{"init_std_down": 0.00634, "lr": 0.00637, "lr_head": 0.00888}
Each number is 50 + 12 x the weight over the matrix's rms, rounded and kept within 0 to 99. Layers, rows and columns count from 0.

# layer 5 MLP down (transposed), 768x192, rms 0.143, rows 487-523, columns 96-191
62 59 48 42 41 38 46 64 46 64 48 48 31 51 56 54 32 48 36 37 42 58 54 63 52 46 43 51 31 51 65 52 58 37 58 50 35 60 57 59 58 56 38 30 29 43 63 52 46 51 55 55 40 46 58 52 32 47 48 44 58 56 43 52 53 37 43 51 40 55 56 52 56 48 63 47 39 52 45 42 44 44 47 47 56 48 52 49 50 48 43 59 56 49 51 52
54 34 27 48 40 50 70 72 57 41 69 23 43 63 61 53 44 44 52 49 63 55 53 38 32 54 59 44 24 51 56 56 44 41 65 57 33 32 67 46 37 52 48 49 50 48 57 64 45 56 52 25 38 59 55 71 45 41 58 66 46 68 63 65 49 49 37 52 56 49 51 44 58 39 65 51 49 44 65 54 49 38 56 69 64 48 53 77 74 39 54 78 58 48 47 74
62 22 44 53 48 36 60 52 49 72 41 67 57 62 62 54 23 51 25 79 39 26 47 39 53 42 56 57 47 61 46 65 59 49 60 44 53 48 58 31 58 48 45 39 39 58 49 72 53 20 62 28 45 64 50 73 73 64 52 43 36 40 27 52 58 43 68 48 59 58 38 29 43 63 63 24 38 46 52 58 55 60 39 40 52 53 35 58 47 41 47 46 49 33 67 39
74 26 59 34 67 50 59 47 55 58 87 52 64 44 60 47 41 65 31 63 37 62 50 26 72 63 37 44 61 36 65 67 40 55 53 31 47 50 75 72 48 40 51 50 27 47 45 60 28 50 62 32 68 61 38 68 64 34 71 38 36 63 41 35 69 54 64 67 62 46 68 60 35 36 52 36 71 48 46 49 27 68 33 46 61 62 60 32 74 63 40 56 71 50 58 27
32 47 50 33 41 38 42 48 50 52 53 32 68 40 50 55 64 55 38 65 63 53 40 57 27 49 49 54 67 50 55 52 46 49 48 55 48 29 54 46 56 63 59 40 55 55 60 49 39 53 44 50 38 42 61 45 51 56 58 57 56 57 37 49 44 52 69 60 52 47 25 35 38 56 26 56 38 67 40 63 31 73 62 51 50 28 68 62 39 64 54 64 51 38 62 51
45 37 43 49 69 45 51 30 56 41 48 60 60 14 37 42 73 34 76 53 58 40 57 72 51 55 44 79 43 50 51 59 50 32 68 45 48 59 42 50 48 32 36 37 52 58 55 86 49 49 56 54 43 57 49 45 44 08 73 57 70 67 69 68 62 68 25 42 47 73 62 46 49 27 51 61 63 72 55 48 44 64 46 57 49 39 49 55 38 58 50 57 68 41 32 34
48 54 61 58 52 58 51 60 55 56 61 52 51 60 56 60 61 50 55 50 58 52 56 35 59 38 50 51 48 48 59 46 48 61 61 34 36 52 51 61 53 67 60 47 53 60 53 40 46 43 33 48 61 67 49 50 46 44 56 59 44 56 38 36 59 51 55 54 62 52 40 45 49 49 53 46 40 37 35 42 50 53 42 44 59 37 40 55 52 42 49 43 54 67 46 47
69 51 60 54 53 44 64 36 38 47 56 51 52 37 53 33 68 51 37 63 50 46 63 52 35 49 60 49 54 30 41 41 68 44 76 73 91 44 47 82 47 73 47 70 42 65 51 39 31 45 64 30 40 41 37 46 35 22 55 69 48 55 36 21 50 56 51 74 53 81 61 65 45 65 60 33 48 43 48 57 66 39 29 70 44 59 56 49 59 48 42 34 51 53 51 50
42 58 56 58 54 57 56 50 37 39 45 41 36 39 35 47 47 53 73 64 59 45 53 44 30 55 64 48 64 51 49 47 51 43 40 50 25 73 44 58 40 52 48 51 54 64 45 48 46 43 35 59 61 49 34 35 53 33 38 58 59 55 39 50 63 48 50 43 74 50 54 44 49 51 33 46 68 42 52 49 58 61 47 45 49 36 40 43 75 36 30 39 66 62 53 51
29 36 44 32 21 36 50 49 89 76 40 66 35 56 31 77 42 60 33 24 53 50 47 63 56 51 43 53 46 22 55 44 50 65 71 27 31 53 46 62 61 81 45 47 61 52 40 78 66 50 64 58 50 36 37 41 51 52 37 49 55 53 72 57 50 37 60 52 72 33 36 63 50 46 52 52 48 59 63 72 53 63 36 52 46 55 37 67 20 50 58 49 60 41 49 55
50 21 59 49 46 51 67 59 67 50 62 38 40 33 39 74 40 47 48 43 66 56 49 75 44 18 49 41 45 46 38 47 39 43 42 52 38 46 73 57 57 56 61 38 48 49 42 46 46 56 46 29 65 71 54 54 34 92 51 65 34 57 32 39 59 97 50 41 76 73 46 64 74 42 62 32 58 43 44 65 45 70 52 47 53 69 37 59 48 49 45 35 45 37 35 75
27 40 71 75 41 54 54 60 38 38 46 50 57 63 65 35 72 31 33 51 51 66 37 48 50 61 52 43 41 36 47 60 43 57 39 36 37 41 63 23 61 59 71 52 49 51 46 58 62 73 47 55 38 60 30 83 40 73 37 31 69 33 59 60 55 46 60 43 63 32 35 53 56 64 65 48 56 29 67 42 51 28 39 60 44 77 39 60 29 59 73 52 36 48 42 79
47 57 31 39 60 63 57 77 50 65 40 60 66 36 71 62 32 33 52 46 54 49 48 58 48 54 51 53 50 44 57 32 41 44 68 63 69 52 44 50 44 58 38 43 25 43 41 34 58 60 50 24 74 60 22 58 65 59 69 62 37 61 32 50 63 55 57 81 42 60 62 67 49 46 75 43 43 38 56 32 42 60 54 54 42 47 43 49 53 43 27 70 47 47 48 37
72 52 65 50 40 59 90 46 41 40 52 31 63 57 51 71 73 44 77 61 52 30 49 60 32 59 57 57 36 47 41 61 18 53 57 63 65 44 43 39 44 43 42 38 34 69 61 56 68 57 67 41 39 42 38 64 52 52 63 63 58 59 65 74 37 59 61 45 52 46 55 56 33 58 58 45 52 41 30 29 65 74 64 68 52 41 43 52 52 38 69 44 55 29 61 64
38 34 54 33 36 31 45 56 63 58 51 46 57 42 68 56 37 54 41 40 39 25 45 62 70 44 38 43 29 38 59 59 52 58 42 43 46 47 32 70 55 49 37 76 54 63 65 63 69 54 53 48 24 47 41 47 59 57 55 78 66 68 53 46 54 48 78 39 36 54 62 52 40 57 51 43 67 49 61 60 49 50 38 66 51 63 30 41 62 44 26 40 33 36 74 55
48 48 54 40 21 36 68 41 48 42 56 58 51 58 63 45 46 47 43 68 34 26 43 58 49 57 40 41 46 47 61 50 53 43 46 55 52 39 32 67 55 56 61 73 30 36 69 45 53 37 58 61 54 46 55 60 37 34 35 58 49 62 64 60 66 49 71 55 65 63 66 51 35 40 43 56 50 46 63 67 63 67 51 42 61 51 37 23 32 48 49 55 50 76 61 62
48 42 37 55 56 45 64 56 69 68 51 40 48 57 55 56 47 56 55 36 48 61 46 57 45 36 45 41 39 60 59 68 50 64 39 32 49 39 64 45 51 55 42 40 50 53 62 52 52 55 59 52 51 46 49 40 49 45 45 37 33 40 57 44 55 51 63 51 64 35 48 56 46 59 66 52 53 38 38 41 51 63 46 44 44 65 40 48 52 39 65 46 54 45 50 64
59 50 38 52 43 59 49 74 46 44 56 54 49 28 38 28 46 65 39 46 74 38 41 39 68 41 51 62 35 50 64 61 48 69 43 75 64 48 59 84 56 46 61 55 50 36 54 34 50 38 66 35 41 67 55 43 41 66 67 43 58 73 20 44 56 50 47 36 60 42 46 48 50 54 33 29 47 57 33 45 58 29 36 49 48 59 50 66 40 43 34 50 54 62 57 57
49 55 51 52 60 55 41 43 51 34 63 63 35 49 52 43 29 67 61 42 51 58 55 29 55 47 55 52 35 52 27 38 63 64 65 55 62 38 55 30 57 54 37 59 48 51 56 56 57 36 32 58 48 50 55 40 50 54 45 71 53 47 50 41 28 36 51 59 31 66 48 55 46 41 52 45 72 69 80 47 52 65 64 64 52 66 70 66 62 56 46 71 40 61 48 38
35 47 52 46 44 52 33 59 46 22 63 41 42 60 56 52 75 26 41 52 57 40 43 35 48 41 50 46 43 50 61 47 30 31 59 48 51 42 63 65 47 44 48 36 49 46 36 42 33 70 44 51 49 62 35 57 39 64 56 46 67 58 27 62 48 60 65 46 52 57 58 55 47 49 38 49 47 60 55 59 55 51 34 58 69 60 38 57 63 61 58 57 48 39 53 54
43 66 65 60 63 38 76 60 41 51 29 64 40 52 47 46 67 53 71 42 64 58 54 25 84 56 57 47 57 31 41 43 65 64 36 67 61 52 31 55 36 36 51 40 59 43 34 36 51 29 43 43 58 41 74 60 36 39 60 43 48 51 38 61 45 77 64 50 30 71 85 62 34 52 58 48 43 51 43 48 47 26 45 19 47 52 59 49 62 49 41 40 38 52 38 32
51 44 54 62 65 43 40 71 46 57 44 37 43 32 60 52 36 55 58 52 57 60 73 40 68 71 36 64 24 64 37 51 61 50 65 55 44 67 37 57 63 52 52 41 53 60 54 42 37 65 33 57 48 55 45 47 52 63 52 46 40 57 43 35 38 28 52 61 43 43 52 60 33 53 58 48 55 43 53 48 44 52 46 46 56 44 24 55 65 48 42 53 69 63 45 67
37 64 46 45 49 54 39 59 81 42 64 30 43 50 43 71 54 54 27 45 47 46 50 31 44 38 70 49 62 41 53 26 56 32 42 34 57 34 77 69 49 65 33 49 36 45 50 54 52 61 36 51 32 55 51 49 26 56 41 45 70 50 47 57 65 61 31 37 50 48 55 47 60 39 50 56 65 76 38 54 45 71 63 61 60 38 43 57 44 55 55 67 47 38 39 56
51 54 67 51 43 37 47 48 50 56 51 54 42 44 53 55 33 43 48 46 39 51 42 55 27 47 50 37 44 46 57 29 62 44 34 56 52 47 46 47 36 40 58 64 46 52 56 58 56 71 62 38 60 47 36 60 55 52 45 43 55 56 64 60 44 55 39 47 43 35 51 54 50 52 58 52 67 27 56 38 49 33 54 25 50 49 37 75 46 57 47 64 65 45 67 45
54 39 39 49 47 44 54 73 59 42 33 56 48 54 67 53 49 40 50 45 40 46 59 53 60 75 54 52 42 52 41 50 35 61 58 49 57 62 61 60 45 49 44 46 54 28 53 49 55 49 51 58 44 66 63 48 50 56 50 72 56 56 39 36 69 44 58 41 45 39 48 40 36 42 58 46 57 49 41 44 55 43 54 56 53 66 33 56 72 45 52 71 37 43 42 63
44 38 37 55 56 62 42 68 53 55 51 52 53 37 52 83 70 69 45 42 61 63 47 51 64 52 31 61 77 49 57 32 65 62 76 63 38 30 65 38 34 49 59 32 33 52 53 60 38 43 52 59 67 57 51 43 44 53 48 41 50 65 38 52 52 35 20 45 40 70 47 63 35 28 50 56 57 45 58 38 46 54 37 64 35 66 62 51 48 81 48 55 56 48 61 47
57 58 28 40 64 38 42 54 45 49 53 45 54 48 63 44 53 46 49 49 27 57 70 49 72 45 52 48 36 54 31 54 50 53 56 58 47 41 40 54 52 54 62 50 62 42 43 45 62 60 49 56 53 61 56 44 52 54 51 49 40 56 46 46 51 38 51 47 36 53 47 64 47 46 43 47 60 52 42 55 36 51 47 54 48 46 51 58 53 49 47 64 51 55 30 50
39 44 35 53 33 43 48 58 28 77 60 56 50 54 39 47 68 58 73 44 65 60 68 41 53 48 41 62 50 53 34 51 38 38 49 45 51 52 36 67 58 30 34 71 57 54 52 30 47 51 60 55 68 37 49 42 46 58 53 48 60 52 49 62 57 48 55 56 47 65 45 43 35 46 33 50 39 49 51 51 44 48 47 23 32 58 58 68 56 59 47 34 66 46 42 54
41 23 49 60 32 63 39 48 61 41 33 47 39 42 31 45 34 37 56 38 41 55 52 54 62 45 33 47 36 73 45 61 88 63 28 50 42 52 50 32 63 64 70 53 61 50 69 64 48 54 52 69 36 67 46 44 57 55 62 63 49 54 57 36 45 50 60 73 52 50 42 42 36 42 33 50 90 63 59 37 77 76 49 53 59 76 62 65 47 50 53 63 29 55 44 59
55 62 63 52 57 66 71 38 45 42 66 85 77 60 38 60 47 19 43 59 82 78 69 45 68 57 23 58 60 65 38 26 45 65 47 37 47 33 40 48 41 63 35 83 45 38 46 47 55 55 69 24 46 29 57 60 52 32 45 51 57 27 67 43 54 29 25 36 39 52 36 81 59 37 28 57 59 62 25 33 63 56 60 47 50 24 59 40 65 38 52 51 52 47 55 55
32 44 43 41 34 45 46 50 57 52 31 42 73 59 38 66 42 44 73 30 37 41 51 52 35 43 46 39 55 68 56 66 54 78 57 40 43 44 49 52 51 49 53 54 40 61 55 46 52 60 65 61 51 55 56 51 54 59 28 35 65 42 45 50 46 33 41 62 60 44 62 29 45 57 48 54 56 56 55 56 62 41 38 42 48 49 47 16 58 51 56 38 61 62 44 82
49 63 57 58 35 56 48 41 22 50 43 51 57 69 53 54 30 57 43 44 36 54 49 44 43 37 64 39 46 62 50 64 64 32 41 32 46 70 50 72 45 38 51 41 64 43 46 33 48 55 39 62 55 41 70 47 50 51 55 75 65 48 36 32 35 53 58 54 37 52 75 35 43 61 44 62 55 48 56 23 64 52 50 67 59 57 51 27 50 42 46 39 44 48 65 62
60 76 49 69 31 53 81 43 71 41 46 53 61 75 38 41 50 31 57 79 56 37 62 46 34 82 41 53 43 56 21 77 48 74 46 51 21 63 58 51 52 44 44 65 44 26 35 52 50 54 54 32 54 84 30 26 58 55 71 70 65 51 38 67 60 55 56 37 26 57 61 45 59 32 34 34 57 56 51 65 30 42 50 43 00 36 39 51 67 57 39 15 56 55 73 31
43 43 52 35 47 51 39 50 48 28 46 39 36 46 66 57 49 57 31 35 44 46 37 49 84 65 52 33 53 34 41 57 31 63 71 38 48 31 50 57 50 29 61 38 28 53 30 61 57 37 75 61 51 38 53 70 58 70 70 46 55 52 43 53 37 56 39 43 56 50 48 54 50 62 52 45 64 28 43 61 52 41 39 34 75 37 77 51 58 72 70 74 46 36 54 33
48 63 42 77 68 35 53 50 37 47 38 53 55 49 60 53 45 32 48 76 51 43 39 43 41 55 37 70 65 52 62 35 47 41 53 40 44 45 53 30 66 53 75 79 67 48 61 62 66 79 52 43 28 45 59 58 45 60 45 67 52 41 54 38 59 47 48 31 56 70 44 60 75 68 46 65 56 51 38 71 58 49 49 72 57 48 63 50 54 49 44 32 39 56 60 69
49 57 52 60 27 60 54 67 44 66 51 32 57 58 22 61 45 45 50 54 58 56 51 40 67 64 48 41 53 48 41 49 49 39 69 43 43 55 59 48 49 47 63 71 40 58 63 66 42 64 50 62 45 39 45 58 48 76 69 51 58 64 56 66 44 44 58 56 44 39 49 48 46 51 48 49 35 31 45 42 51 31 58 68 47 45 51 39 45 50 61 44 34 63 47 57
54 63 55 77 77 68 39 36 53 64 37 26 41 38 35 26 60 52 72 52 63 50 34 21 53 48 71 61 34 53 48 56 50 62 43 43 37 59 50 66 57 54 31 42 36 67 50 45 29 45 41 38 37 48 53 67 42 76 63 59 57 46 47 43 61 38 68 50 63 39 53 53 33 61 58 59 59 79 33 69 44 64 53 56 53 51 66 55 45 76 29 66 49 43 37 46
# layer 5 MLP up, 768x192, rms 0.147, rows 488-523, columns 96-191
52 60 37 35 57 62 45 35 50 44 42 32 47 55 29 58 34 53 41 48 35 46 44 61 41 53 50 43 39 53 50 47 58 53 36 38 43 74 59 55 49 48 49 57 57 34 52 51 48 41 45 51 36 64 47 40 68 57 60 46 53 56 50 47 43 52 64 56 68 49 66 43 44 33 47 55 61 59 50 71 51 71 38 43 33 53 53 45 43 50 52 65 41 64 53 52
34 38 24 36 40 27 51 74 47 48 49 64 42 37 59 60 57 71 42 44 59 58 46 62 50 39 60 57 56 53 42 66 64 55 68 55 57 65 53 39 60 44 46 47 45 33 43 56 43 46 36 65 64 49 60 69 58 57 55 53 56 48 51 81 46 62 31 74 45 42 37 41 35 50 42 55 43 66 57 44 54 49 50 67 52 48 42 56 58 39 72 71 46 29 32 22
58 57 69 67 49 54 23 49 42 54 39 65 42 23 35 37 37 73 42 53 69 73 44 70 43 55 61 50 50 50 42 57 32 54 42 65 50 65 28 53 51 60 72 35 47 66 64 66 34 71 45 25 81 42 48 40 33 43 56 58 49 59 20 34 67 35 25 44 25 70 33 35 49 58 37 76 52 56 72 61 64 39 47 66 46 41 57 81 35 22 42 63 40 37 48 47
63 45 48 54 57 66 47 54 63 40 56 58 30 74 38 39 34 58 52 46 50 54 41 51 51 46 47 59 31 58 43 51 23 54 67 63 57 51 26 57 61 61 51 59 54 32 63 46 42 55 56 61 52 55 50 36 47 76 49 34 67 53 79 49 61 46 46 32 40 52 57 50 51 32 59 60 51 44 55 62 42 26 32 36 35 57 57 41 44 32 58 46 56 66 55 52
33 53 49 57 67 39 57 47 38 52 42 55 55 60 72 35 55 43 47 39 38 48 48 51 51 29 26 55 59 47 56 55 51 56 64 54 69 44 69 26 52 42 49 55 63 91 43 49 50 64 69 57 60 50 42 51 46 17 63 45 62 34 63 66 56 46 22 42 49 65 67 64 54 53 58 67 60 76 61 54 25 67 62 38 68 43 52 27 71 34 48 65 39 21 40 47
44 33 33 63 47 44 49 55 46 62 55 28 45 68 51 39 44 46 54 44 50 21 37 24 51 37 72 51 38 47 47 33 76 49 52 50 54 35 48 44 46 65 59 62 39 50 65 26 54 63 52 53 42 63 45 24 50 22 44 49 55 42 72 55 50 66 48 67 69 48 26 61 40 48 82 39 40 63 40 46 55 44 49 46 68 49 40 34 40 64 43 37 15 58 51 49
57 70 46 57 53 48 46 30 58 50 37 29 43 49 65 35 38 41 58 55 51 44 45 68 39 42 62 63 29 30 68 57 41 51 67 45 57 53 36 65 38 66 46 30 41 58 52 62 52 55 65 54 63 29 32 22 31 24 67 53 36 81 60 58 50 41 44 56 51 55 70 60 49 68 55 44 31 47 53 62 61 51 65 65 38 62 76 69 45 58 34 61 32 57 57 48
46 42 54 62 42 39 56 63 35 65 48 70 54 57 47 43 45 59 45 43 46 65 43 48 47 71 80 31 40 37 50 32 54 59 66 54 30 47 50 46 33 35 49 66 81 77 37 73 44 41 51 43 41 58 35 32 62 44 40 39 49 44 43 54 44 45 46 57 53 67 42 48 44 53 61 83 39 65 46 44 38 41 56 64 53 57 30 39 33 64 56 49 29 35 44 60
50 69 70 44 46 53 64 37 28 43 71 48 44 46 78 62 62 49 36 59 78 55 62 51 54 60 41 22 58 75 45 58 45 30 22 68 61 63 52 63 61 36 56 43 40 48 39 32 59 57 33 45 52 61 54 50 93 46 73 45 33 46 56 59 43 58 23 47 33 63 58 50 46 43 43 61 63 62 48 41 48 49 40 53 29 54 65 45 70 41 43 46 54 40 50 42
64 51 64 54 67 60 57 68 44 45 44 58 39 59 60 33 26 54 42 42 30 58 63 56 27 51 45 46 57 48 40 71 41 26 56 52 78 52 63 43 47 50 33 46 53 53 84 67 55 43 69 43 42 37 29 52 51 45 42 65 51 57 60 38 62 60 40 62 54 56 52 46 55 40 35 51 49 61 45 70 48 34 42 42 42 36 51 52 48 48 37 46 57 66 66 60
28 49 61 20 42 65 70 29 39 63 56 67 62 63 59 64 24 57 52 48 37 50 41 45 62 43 57 37 32 58 44 59 44 53 46 53 35 41 39 40 73 36 34 43 56 56 42 51 41 63 37 31 38 64 53 26 65 49 49 48 61 31 56 46 54 56 84 53 44 61 38 28 63 25 50 52 36 66 41 43 43 84 54 54 34 56 30 59 46 43 58 52 50 38 38 57
54 55 68 30 54 80 46 50 52 51 41 48 58 41 59 41 50 47 48 46 27 54 53 32 39 42 53 44 79 48 45 48 55 57 24 35 52 48 52 48 46 70 49 49 33 35 44 30 47 67 71 47 51 34 48 31 53 52 53 45 54 45 57 47 48 52 52 50 67 66 54 47 44 38 50 55 56 23 70 71 54 44 26 52 57 62 46 27 45 30 43 43 44 46 43 41
51 42 67 38 70 53 68 38 48 60 49 35 66 48 43 45 47 66 58 37 63 63 46 51 56 48 49 76 38 70 62 63 38 38 40 56 73 38 47 62 61 40 61 70 86 74 36 33 48 63 40 36 61 42 79 63 69 35 48 40 34 56 69 43 33 46 36 47 57 44 53 41 26 57 58 51 62 66 47 42 48 49 59 17 39 45 37 37 57 52 49 34 54 56 43 63
37 47 69 66 41 43 22 47 50 76 55 43 49 35 50 75 50 36 41 46 32 54 35 42 50 34 44 43 51 32 36 64 48 58 54 38 32 60 54 47 62 46 32 62 79 66 50 54 51 75 53 44 67 23 37 45 45 36 40 55 63 60 47 52 58 45 74 47 54 36 48 58 24 45 37 44 47 46 56 51 40 57 75 43 28 54 36 43 44 41 58 56 44 50 43 54
16 53 76 60 56 60 36 29 35 64 56 39 42 42 35 39 41 57 62 34 55 76 56 31 59 54 59 54 37 46 55 30 45 51 61 55 43 49 39 33 46 36 34 51 55 54 30 48 69 49 51 52 49 41 49 48 43 44 73 55 59 60 39 56 55 43 40 51 39 61 49 45 53 46 42 66 28 43 46 57 55 54 44 57 44 31 77 84 48 25 41 38 27 58 43 63
54 53 62 31 48 35 54 70 53 46 56 49 44 57 66 75 55 55 46 55 50 57 70 40 42 55 46 47 38 58 23 61 28 57 73 46 52 36 56 41 41 24 72 54 66 37 52 28 55 55 63 52 52 44 35 35 40 39 40 61 32 70 47 47 48 52 54 61 61 66 59 46 55 36 39 60 44 27 55 40 51 52 40 57 63 56 51 63 43 41 53 50 48 55 34 40
63 56 60 33 58 44 33 49 73 60 33 49 33 50 54 40 51 38 74 56 52 66 40 47 53 40 47 58 49 45 58 48 46 57 35 54 30 38 54 55 57 45 45 51 62 64 57 35 36 43 65 43 63 49 34 63 37 46 53 28 61 49 43 41 51 54 49 73 21 38 46 28 41 59 43 65 62 46 63 71 43 51 50 48 58 50 57 39 51 61 45 58 48 70 70 40
61 56 50 69 59 61 58 45 54 29 65 62 59 44 38 41 73 52 41 60 56 62 60 64 47 34 50 59 61 53 33 20 47 42 50 19 73 57 39 50 66 42 56 43 35 59 55 52 52 55 56 53 33 57 45 80 51 47 37 56 59 67 51 43 41 47 48 51 33 49 27 49 59 47 31 58 49 60 38 45 51 53 42 64 78 63 56 65 21 67 52 51 64 46 67 41
75 53 57 58 61 63 72 46 57 29 28 46 43 68 36 49 68 46 61 68 41 52 44 49 72 55 60 27 56 39 57 49 68 40 68 38 56 46 46 39 73 57 61 25 42 58 64 55 47 45 53 73 43 64 63 61 32 59 46 61 56 87 76 47 57 47 53 35 52 62 62 40 53 58 56 33 51 69 42 33 52 21 66 49 54 25 61 61 50 20 52 33 45 37 38 63
51 50 48 44 60 48 63 53 50 69 53 41 26 50 47 43 36 53 45 39 31 59 49 39 45 43 57 23 57 55 50 44 48 52 49 41 47 51 54 63 85 55 68 50 45 58 37 53 56 43 58 48 70 44 51 39 52 57 43 66 72 40 50 50 49 60 54 32 47 59 53 58 40 42 29 46 56 52 57 21 48 60 62 47 40 57 49 54 46 46 47 58 34 37 58 28
43 75 48 57 47 61 66 67 38 36 56 54 41 53 48 69 45 47 50 56 50 42 42 58 60 54 28 39 65 54 48 41 64 70 49 49 44 52 43 42 69 57 66 34 63 42 52 61 60 62 55 44 45 36 63 63 28 51 39 41 59 50 72 53 48 49 57 47 50 35 46 52 49 50 44 45 35 44 55 46 58 50 56 55 66 48 39 39 45 69 56 33 54 53 39 45
77 61 50 35 81 44 42 49 27 75 63 33 38 59 51 50 35 45 65 39 46 66 34 52 43 54 49 51 55 57 49 41 48 47 56 56 40 36 67 56 50 57 30 47 63 54 62 46 55 35 47 68 40 35 58 59 51 61 56 61 59 44 48 54 66 75 54 45 61 66 37 59 43 29 29 49 51 23 38 71 46 45 41 52 47 49 57 76 69 52 45 65 55 41 31 44
65 35 56 28 62 61 53 39 64 43 46 51 41 47 50 44 74 47 38 53 44 54 58 42 69 48 41 39 67 35 42 55 57 56 45 59 44 61 61 62 49 57 42 36 51 48 50 41 36 34 43 47 47 37 54 53 55 42 42 40 43 38 49 45 50 59 59 46 76 65 24 63 44 37 40 57 32 54 48 53 53 76 55 76 41 59 75 46 50 79 45 45 56 63 43 70
33 65 55 70 47 62 48 74 51 38 43 49 49 62 54 62 47 47 62 47 55 46 52 72 52 40 47 63 52 51 43 67 47 41 33 60 44 46 70 49 40 38 52 52 28 46 40 44 49 33 64 38 43 59 43 58 58 61 40 49 66 37 24 45 40 61 65 47 47 57 45 59 47 67 55 43 38 29 70 72 47 44 36 50 50 67 44 43 62 58 50 51 29 52 67 60
46 43 65 39 48 30 64 45 51 57 38 66 49 47 43 49 63 73 28 46 08 31 52 71 69 42 57 71 49 48 48 54 34 52 45 57 62 48 36 52 61 46 44 42 67 59 38 66 38 67 42 32 40 63 55 56 60 55 63 50 46 53 64 28 42 57 46 38 32 48 35 60 47 50 55 61 20 43 35 40 43 30 64 64 52 42 56 43 65 37 52 46 47 50 30 58
37 65 47 40 56 33 56 56 49 56 52 55 52 63 58 48 46 65 71 38 49 50 65 34 50 68 39 44 40 55 25 42 52 47 42 65 50 62 59 43 53 51 81 74 64 52 46 63 52 52 50 67 67 37 27 67 43 62 54 53 23 21 63 37 60 44 52 33 68 41 45 56 40 45 32 63 38 35 35 61 55 80 39 48 51 21 60 42 36 41 33 43 46 44 34 60
52 55 45 58 67 64 32 53 64 68 34 51 51 58 59 66 49 23 49 33 42 22 50 57 35 33 25 28 33 39 55 52 54 56 30 36 53 43 48 36 54 35 37 59 52 43 59 42 54 50 37 49 53 37 29 34 58 55 48 46 51 45 53 55 46 56 44 52 49 67 46 33 47 43 39 47 50 44 58 53 65 88 57 46 61 65 46 66 62 57 52 50 46 77 38 32
47 66 54 49 37 51 43 38 66 41 40 48 77 56 59 24 59 30 42 51 40 47 66 45 69 53 52 66 53 57 65 44 59 28 47 63 33 64 44 43 42 40 66 58 36 47 54 64 38 48 35 69 50 49 53 44 62 77 51 31 47 57 56 26 37 51 51 43 25 53 58 51 46 58 40 34 62 36 57 61 53 57 46 41 59 57 61 76 63 58 56 49 41 44 40 59
57 34 59 78 50 49 40 45 56 63 69 51 36 31 73 39 57 55 20 43 57 59 39 54 26 42 62 55 52 56 50 48 53 24 80 26 40 51 62 47 62 53 37 50 56 75 57 49 47 39 67 78 54 44 33 48 37 37 47 25 15 52 43 55 34 51 50 47 79 59 61 51 40 58 53 35 60 36 45 51 62 40 40 58 40 38 42 72 52 38 60 47 57 22 56 59
87 36 47 53 48 68 38 51 61 39 51 51 39 35 46 38 60 69 46 49 41 48 26 53 30 44 61 36 62 74 49 39 32 38 34 44 49 55 29 80 46 43 57 55 60 32 47 42 70 58 34 59 47 24 46 48 60 46 68 39 53 37 52 45 63 50 71 61 78 74 45 49 57 43 46 52 42 52 50 56 47 68 64 47 50 25 67 45 66 43 54 45 73 48 61 47
77 40 51 59 45 59 36 56 59 45 55 58 62 61 44 55 51 47 54 58 50 50 44 60 55 59 55 61 59 62 49 42 60 56 62 63 64 45 53 45 71 53 53 42 59 58 56 55 46 42 52 38 51 56 41 48 64 45 70 44 53 65 40 33 56 55 66 42 59 42 45 37 22 60 36 16 63 47 47 51 56 62 52 32 58 39 38 70 52 30 74 39 45 22 45 59
50 64 44 39 28 47 66 24 69 51 42 73 39 43 58 45 39 53 30 39 52 52 70 54 58 51 34 42 41 59 50 62 47 60 52 35 47 51 50 30 52 55 46 24 38 42 44 56 41 40 32 26 51 35 56 49 52 70 38 76 30 79 50 46 24 58 70 20 27 46 50 33 41 48 37 52 53 52 46 60 61 70 63 50 35 70 67 68 30 50 32 61 43 62 37 65
62 59 44 52 71 45 58 24 44 58 46 42 46 36 51 58 60 39 40 39 63 47 42 64 32 62 56 58 69 47 51 45 70 60 48 45 61 34 61 50 60 46 51 28 68 41 77 69 36 35 44 38 45 60 72 36 49 60 61 41 53 52 50 65 33 56 45 52 37 55 32 58 56 38 65 55 43 51 38 67 60 41 69 41 46 45 87 66 60 35 68 63 47 45 69 84
45 34 69 51 56 46 41 66 42 46 45 49 46 70 55 53 51 23 41 56 55 56 48 43 54 31 69 41 24 29 37 57 45 35 49 59 57 53 59 35 53 57 29 46 70 59 50 29 37 59 53 55 40 39 21 53 47 50 24 51 35 38 46 34 59 80 50 63 56 69 48 73 36 44 59 59 53 34 41 54 60 69 46 53 45 44 73 67 86 59 68 76 64 38 39 69
56 50 57 45 73 58 42 60 55 66 58 41 50 52 86 44 37 51 40 45 27 61 47 56 37 43 56 52 49 37 68 71 65 73 52 51 54 57 54 54 56 52 54 52 56 54 41 66 52 36 55 33 45 50 67 58 44 48 37 64 51 37 42 47 42 45 48 59 36 67 59 52 36 35 54 60 40 63 44 55 63 59 58 36 57 52 66 39 60 63 37 41 57 36 51 48
28 52 48 72 46 48 55 41 46 62 30 66 76 47 55 68 51 50 37 64 53 51 45 38 62 55 64 27 62 56 50 57 49 39 29 67 64 59 27 58 30 56 51 72 59 67 28 31 39 50 31 36 49 65 56 58 55 51 52 48 54 38 69 30 59 56 54 47 47 58 65 51 25 49 68 46 51 59 57 32 40 44 52 62 62 62 64 68 40 56 63 56 56 62 62 60